{"num_key_value_heads": 1, "lr_head": 0.00758, "max_steps": 7525}
Each number is 500 + 25 x the weight over its row's rms, rounded and kept within 0 to 999. Layers, rows and columns count from 0. Numbers have three digits each. The size before them is the row's rms in percent of the matrix's.

# gate: layer 11 MLP gate, 1216x448, rms 0.131, rows 41-75, columns 112-167
# up: layer 11 MLP up, 1216x448, rms 0.141, rows 41-75, columns 112-167
# down: layer 11 MLP down (transposed), 1216x448, rms 0.0497, rows 41-75, columns 112-167
gate41 097:513533482517482514475521523472486485504479543512526470485488455499490451500500530526489526449512506520474525510520488482514510529474481503511501474502507511537495508518
up41 096:524476480485521514516508497443499481480502521487490473529540518529459515505497509465548512497468545471501477467534483526489528492489494475494511482466478524498499498513
down41 100:500524491506496491560501481495509533497489495506500486454500488492487527511506482520554536476530474502542497492504508478490526514483549554509483517517475511533551510529
gate42 101:557511510454506516504506509534491502507522491450490552522500519474495476501499535497493510508529479548497484531496448468504448472488488533487493525483484467488526514505
up42 104:475547516505519479470517532520500528530477508500522498494492549509485482497466513510537495503513474540492493484473492470488484526492533479503500489475471512478521498518
down42 104:499549556482494502507506463506493523514519481489491536458495509502548521556497515511523515529536479521487470459492527491495473502504465479530540514465524452504507478530
gate43 109:533536483507510507528468488490507545532492496542499462493508551481507498495498473560537494444493500522520530496533507496532489514454480482465509499498502467529470464506
up43 115:488490472515464477488508482513523534457452496502518505498477471470463509492473493543481506529478510513510499504524465461531468498526494499500455514488461465541503508516
down43 109:502484458503492506512517495508502532496465491481498482470513472459520538531455535510444522503542493517558500463473518494505479489507545561475546492466481495528479513480
gate44 098:522516503492491499488494520468454480498475480526476545474479515498486492519497493492524489495470497526516539517516505489480539484468514510470494490520495453491516506483
up44 101:518556482471505495515522533494512537524482523514455489545547480491509484503554561485544521527478489514482566481521537529489489514522502507510521473492505503496507514539
down44 102:467502482469504468450419490482498557470508510476538507455470482492495566499524454476509540576482529482504514483487514520554475533530536498506513491525446507485481513504
gate45 101:494499490531447500496526494510496505490465540457536536492515505502462536467518468485485487500510487518588509512478465504517467504486526495465474498505529495547481488490
up45 113:490521478484524504499503551476486560484533519512472481516499494504565491537511486514487494516491489465471495518539500499518513475551507447540546460473464510501503547483
down45 107:481511492485538527548514516506474509493484479500460474527494485526487506506494495471543498515522522488530544460504532496515492539484456542516544508460532454449500557501
gate46 102:512522522482512511583517507501468468466486480511481490538513499489504509464522486524455484468513493470533492519540463470520482526464482482508529508501541530483500505481
up46 102:493489493491523477506489461520495496541503501456504536513513496487498460490517484457479498499533501499525506497521479472483524475493500511494497528494539528494464499489
down46 101:458512506498451473501514501537481452487512468506499500521502519481494464492490515494528480518472545533473463524426519519533526439477491484447529522496509524460534497514
gate47 106:518495518464502475482493508501500490515512521506513495530556464501513511485512540514471482518471531505477517470488502527479518494478499492523489465524468514518503495435
up47 104:573530455513516448471478468483491508538477486516493505542478506473522501509496516484491504498512509491447515465463482528482491484504467511488521516494509459463493535472
down47 104:484522491481470494493474527473505479509475499500492476516499506510514472515492468541505499452500505471477488458517491501449511484500491438517481517509521518529523487515
gate48 098:496519513491455519477482495527522481464527533517499479499503451473454459499461496508477514511499522504493513532512473486508497537499494489498492500481477512523475530540
up48 094:557505468502555513474490534515496482515530510505472467523504502459519471502481496539513517467459503510503521495501500534501456504549491500528516468527536557491549461520
down48 098:472492472488513462489472484513469526474485511486518509513484495490496506511550486474494490463507531545501508576502503496491487469483555485503490462449520519543510499454
gate49 104:479466498479431452498492496520483495516537492516522503496470537507471479521491499502498506524491546503471465505475483468525466522485519500493497494498481501497493474516
up49 103:514515465463505488541496473500552493521446523503499520435458501481508462468531452530482494485515478530515468475483488504538495491519519446478496534474487514487512463493
down49 103:525509519528505500454484491517437527465516574533450514491520450529481539485531487505500502486484490529470500487502502482539493546501497505499466461511490486494524513496
gate50 102:456501552530522516523515520506485491483546505529477516484481528547507466509512461529457495531438507508482509543491494498514489501481464471521495501503504515456490542489
up50 100:465499468549536506546523482539547495512482481558479491477495464528479473503521498498473533508454524496506528526499510506528492487482522470507515509507488511496476494519
down50 099:492427502511500518499507472472501491449495540480516494524494490487503474493498472468516490516442506511498535467527512504452531480495491522487460550540468528508546495508
gate51 102:560510507492482517531576508497432473513463487488473477551498526507527474506519544515480501527524497454501491515495499525524482523510460479486503521483467475495469487507
up51 112:503491509502504485497487510469526471501459530489507503509498537549516491500493512496478500498520512495502490476508533453519515453492511519505517468500509502472557495516
down51 111:485512513485482479549532470526468536501510535478492518520505534481485521515486500488508499487508465480538454515507486513519488479446496530482479457493495494504524492493
gate52 090:498450520564504498489516506535517538485515522485496480527477539498518514477480525486487503503491495490531432464513473497495492499508463467509505469489466516463471492534
up52 085:521539473499487497491501494526528460487469497466505465478497511502500516512494503477474518513490517529533512490532497491468492510507504479511497492514457487533516496516
down52 093:469492498512510499468525481475471491483463502522519499500498536449505504481496498502487512479488491508534522506508495524534499477468506542506500475474512473481574552473
gate53 094:533483473547512469518498508479530485484505467526501513547488517511527476521492504494503448453470490496514552527490498477529463523476540506489434526493515492538430457483
up53 092:482463479564528520519501505516492521454548484452512503527499478534485539537512466509507448546521477498449527510479530495475471543509487498456501504463480485537515532475
down53 097:483522495512504513527546498468499504541519495488474502503475537491542475472459544506487505527530493481460459521493505501500507521500532499517484490518527482468485473469
gate54 101:520433465498502511507453469467456485542468469482510544536506474534504528501487509508500467496485538501504502500468516494482498491516535480494472499496520517495543489454
up54 104:497552495542488460494520515510520500515534476500515506468525514567463504508489424489524516481507520502486474507537528544497523536484509529500512511488538493482464541503
down54 103:525548476528501522447524522518501491495558532494509473513501468522518511524506491457487529508447511526486479538535503471534504524501481500520508510542538508496457505485
gate55 105:528501540500480568520506538545475523515516550512498544517478473509485517541531489469503503488471481540488481511497471531489483512585508517457493461498507512478539530536
up55 102:466457473480511507499516491554493492487480496476516523514483457493456524506525529482511470528468522560524529468518471473556476497482507501511494506496471509517500479538
down55 101:544512527488487545526535495551506504520485482519538504503497557529485504482498512496497505538493475529497534546520487489510539504487515518514502511483504478496515532566
gate56 102:518509502549496532502472497532516523458520520518484467473548477539474516484484517503505497512510498498471487513520506547509541495519485494495515486493456538497543473503
up56 098:485503488531477510547551505508505442504487483521465495499509484505508480479549487502542516500519510479476495503498483506511525490538471480496521534488483504504544539508
down56 099:516503517481485464477501474533494496484503540551495512503531483530492494497485527512497491466433525503500513522501493526509506475503489434518476502522520516487470488491
gate57 108:511498519524521462464526465507538501486507479451499541501479468491501538525517512531454476543487482483495511473477492510472488515485483512505540506479460521496537538521
up57 103:487492500494501505472483490450475465495515438509482505464456514520517524522495493483549480528484460503524489483490536498501500475517488489513536521506538472510539503503
down57 102:499507501472502535498488515483514513497483530511504487462497525502555504467534543526510506548542519453494503504537515480438553500509514452517444514505444541551466488495
gate58 097:452508515462514511532489523472495459485501531498500524485508495527533507471515509533467500479504499478541505467497415527456505491471494486495492478489535475536506468459
up58 092:483494471509541517470469533479528511479532509480522543546531457518553488493526488513514471506517495491481517525513459517509540475465492512518506457546484489501497525512
down58 096:540507483524479489554445543505482516490505546457474539451480535472507505484483509539509493473552495509470458504539495524496512505526500476515470540503499517479568501488
gate59 098:510519539544528477451517504516520551501508512488503501484518489494524504504502481498440511489463515474468487475495479467537473521548546493473510501512524509491485486490
up59 093:477499480537487524538510480537526500504503477489488517500455481508498466533563478509500529522479472487509522499516496518497519529511521474542479497477515527563472532535
down59 096:504490520514473509459512458477482559496498524509478456496492532516518492529502520499532533488500552512537495508480527520537485507515498508480498545523478520524501555480
gate60 098:547545521468533531470499500495494470480509491512555528497519486502545444557529520514507522525488480514485487503527502496526477522511495525463492503497542515506502461500
up60 099:524489481517478506474467512481506450484517484490489547493481481496552444517440502533488458488561485528519539483506472475480519501481475521472499517490525522513472547493
down60 101:505512517464463482487501532520496531493506466489476477538491492495498483522466524491509444481522524495511522518477535528486533489512519501529469503489465461482505512494
gate61 105:479508496496497474540510521481502486497496486500480554517509525512540529552510507466504486531507486513521511540528534467473508531451507465511497508479431477499488515440
up61 111:469500487499452530513479499504534516505526466550549520467483480525497554498488471486489498498508497500481498525457521510470451502489486537534487490513531495520526493506
down61 108:524463496482502507495490488485504494505491563507489485501504463500478508488491473518531519535530497504523529463551467480509529487494488525511480524443449495529471515551
gate62 102:517527490530512495503514467553535497507522525492520494470509534507528466552517507548497506493494455506494500537505496519519468470545514510463506502510509480569488494515
up62 109:536518513499572478472510490546483533474485490525503548468488514502501490511502488506497526513519482517502459531491537499501516509464484538534472478489493494531540489521
down62 106:479493519510465463511518530487498489482498467461515490498504528491529487526521500532486492505488476495465462518458571519548537541501511502528493554504515494523532487524
gate63 094:563517454498525528513506453500548502517503561488515509440515505495519499493466562503508544540511508498573551495488525508518501482494491506483522474526465479498478484491
up63 097:503496548504513519468529539502474509467490473478524507512505508496500474534506496478504483488467509460470458490527476499511529483449559521525503527477467491535512512472
down63 096:529512579482504510531502508494478516557486491528491515514533461502529525519525501518494502533478488494531510503485478497519495510510460528491480493514477488499520486474
gate64 100:492481508510506522499508502523493518488478464502535511509487460508502543503538501516499528450478455503536497478530513569557466521542557502495472468509494477496507530512
up64 099:475515522497512521459505498515510524529493516490478520525496468500462472445531540544499499524505551503535462477468473541478479468540497507477450470495505481546502502498
down64 100:524468514496486461533465504480548490490504473470503485480473521477518513500499526433533485522485514503468467489524484501490474462515513551514553501460532516489534525512
gate65 104:451502488509506514531485450498527487472507517448468502507462493521502497498470507506514490483507492448502464503463512505556522503498488501485472487477507502446483526517
up65 099:478474540484477493542490501485461491474473515463502478529526477485488533544496493474499530496471527444484544492535502527461457500492486465523492447460528491515518529461
down65 102:473530500494472472500492489509522518528460508435489511511497471433517526482514488470500467514433516483492459523491462537511455446500452470507482481515486500505523475490
gate66 096:501529486541536532527476501465514517492480500520522517499517494453450535480527521495546503492466502541461456522476546496514554500488474511470486486490478461476535474447
up66 093:484477513481467546458513533499460442448471486498447460503489497519505506493506478467502476516538468529468493482470463466488501495515491518451496510462445558463504498484
down66 095:521486483479453516519488533476501498493510469494534477501531447513501517488502510533521478485475510531521497494498554559513475496504460472455506493542542508485511475517
gate67 103:526490484478513526510522503503476481538547482506542542468484486538453521524498499498458514499463540478488514492476488516513498463498511503452473523508515534526490475493
up67 100:516532509530502479503566525517490515474518509502522492533455537555449478505530517500488524514486485502503537487494523500517492540515459500526523505501493440483538497467
down67 100:508498525490505517489492454535496505528513538520477511544504499497545534486514525486482545542516474475518518478493460496536504479465468493485514503473515550486523463508
gate68 106:522514482466463506523489450464475519506518518465474500492467491479517487493488530477501484489494537505503470508483493504518471496500496548483508545530489485480514466483
up68 108:550482521499486498534483509475499484520502527492491492520456470467500488508497531444452432486476543492487493493480468505515510500519464517562427523523487492467483467504
down68 112:513532493520494509515484504478517536498540450516549531466465478436501468468489509569506452488447531513485489525505485492497500481518501483505500528504481482497465479490
gate69 095:551506525508464494493505500498496526464498494443502479513516514496450475459516513466522446509498532546489488483492509483490538504504522502511501441487494502453543459465
up69 097:457521519526455503471529498508466510533463521491474528489484502532505531453526475531481489457449497470511535467489515525507546519478483531495521475483498468556397449547
down69 097:478490494469541519538503484449512528535517510516520514523452517478516502489517504507493500491469510479520528473469488479530489497474487498491512538484495529524470534505
gate70 107:547494412463490492509486512488489507495479528490512482475479471486519490505517467469486469509521432481528492502513546476511482516451548535463500458510461520521494456503
up70 105:498506499487503500546498519504543526462505499497510464499495456480511525533484543552523491501494517538489509511517527507529506490524480493501541537482524503520534530492
down70 106:486521520490507478482507469501470515536507500494527472503475507520537441487471504470517503502462553531516524502489521492533495475492504484536503534445512559461518505449
gate71 096:481498510512528470486473556556428524528491482497509531551474491531509486523508464496504548510545474509539474518507510506520511497489502524506523507482526539485475526505
up71 095:549468509521467486498528467478515496512522483456512549461516496476522562477500499478501474508486551484520518469483485493479520503495514493444493505478523527463445513533
down71 096:553498516496497497493478489518513456538567516485549501520459493510496539510547465488509517506487535466492545465490491513484467507496520544442538516484495438495506504539
gate72 100:513494515461517483459489477493547533456544522500513484502510486508482502537521542517503510486502564474502519441521483522508514546496479489522502479453485508521469505518
up72 099:499497505481459483486520504487501509490532481473547520489491507468479484486555497538486508511515511457534492483456505492498493520488517559517495480491495487494482491520
down72 101:476494469492529501485505533517518498512509509496499494506538513475517491513540533507452513482552500496497414469526509497505506539489472477482492500481463511470543506497
gate73 101:488483505502541489505455496452515491508543494502565520499535481514492475506516492458525513502496463481551498535518497477499452499522492529504506517498451528498486501474
up73 099:550494503433503479536472556497458498542479498513539472513543489508492508507499463463524471457515479536479490555502527486485535460489503483548546472498490513480502504486
down73 096:498494505503527495501486542498478524533513492487466506506489504486493524541492438486511542489519543497511494497499507494452474500517461465467473548489479483528525524528
gate74 095:516501526485496497493524536459482443497490463472495449490471470526470520483514448512506495529493500522474482472537510503496473441492486463493496521539481506525485473454
up74 098:507499482518493504504499500473504542493492494496535536472498528475501496502491508490497515512518465502464523494536507515467501535498478509492476433493505545439474496489
down74 098:478518485492501526483478486513507474501536516483480510498496479484497487482539497460520497477538508521499496472484517497486502496561506506490527540506521507502506524493
gate75 103:486522521548531516505512525491549465508515528501497467562472533488462508485500511492488491505509519489492544481485496458513525582523490508507491450507497512471422505435
up75 099:519497473501530519486533499506510493493527486531509474500514512488477496499485468512496520454541508537489505496507490499477476513442462519508498546463507530547516514511
down75 102:482498493522492520509485520484479468485525509486478484498463532513520502519506517507522510520513528495509524519515497540490510516507519501521460509501506473520526501513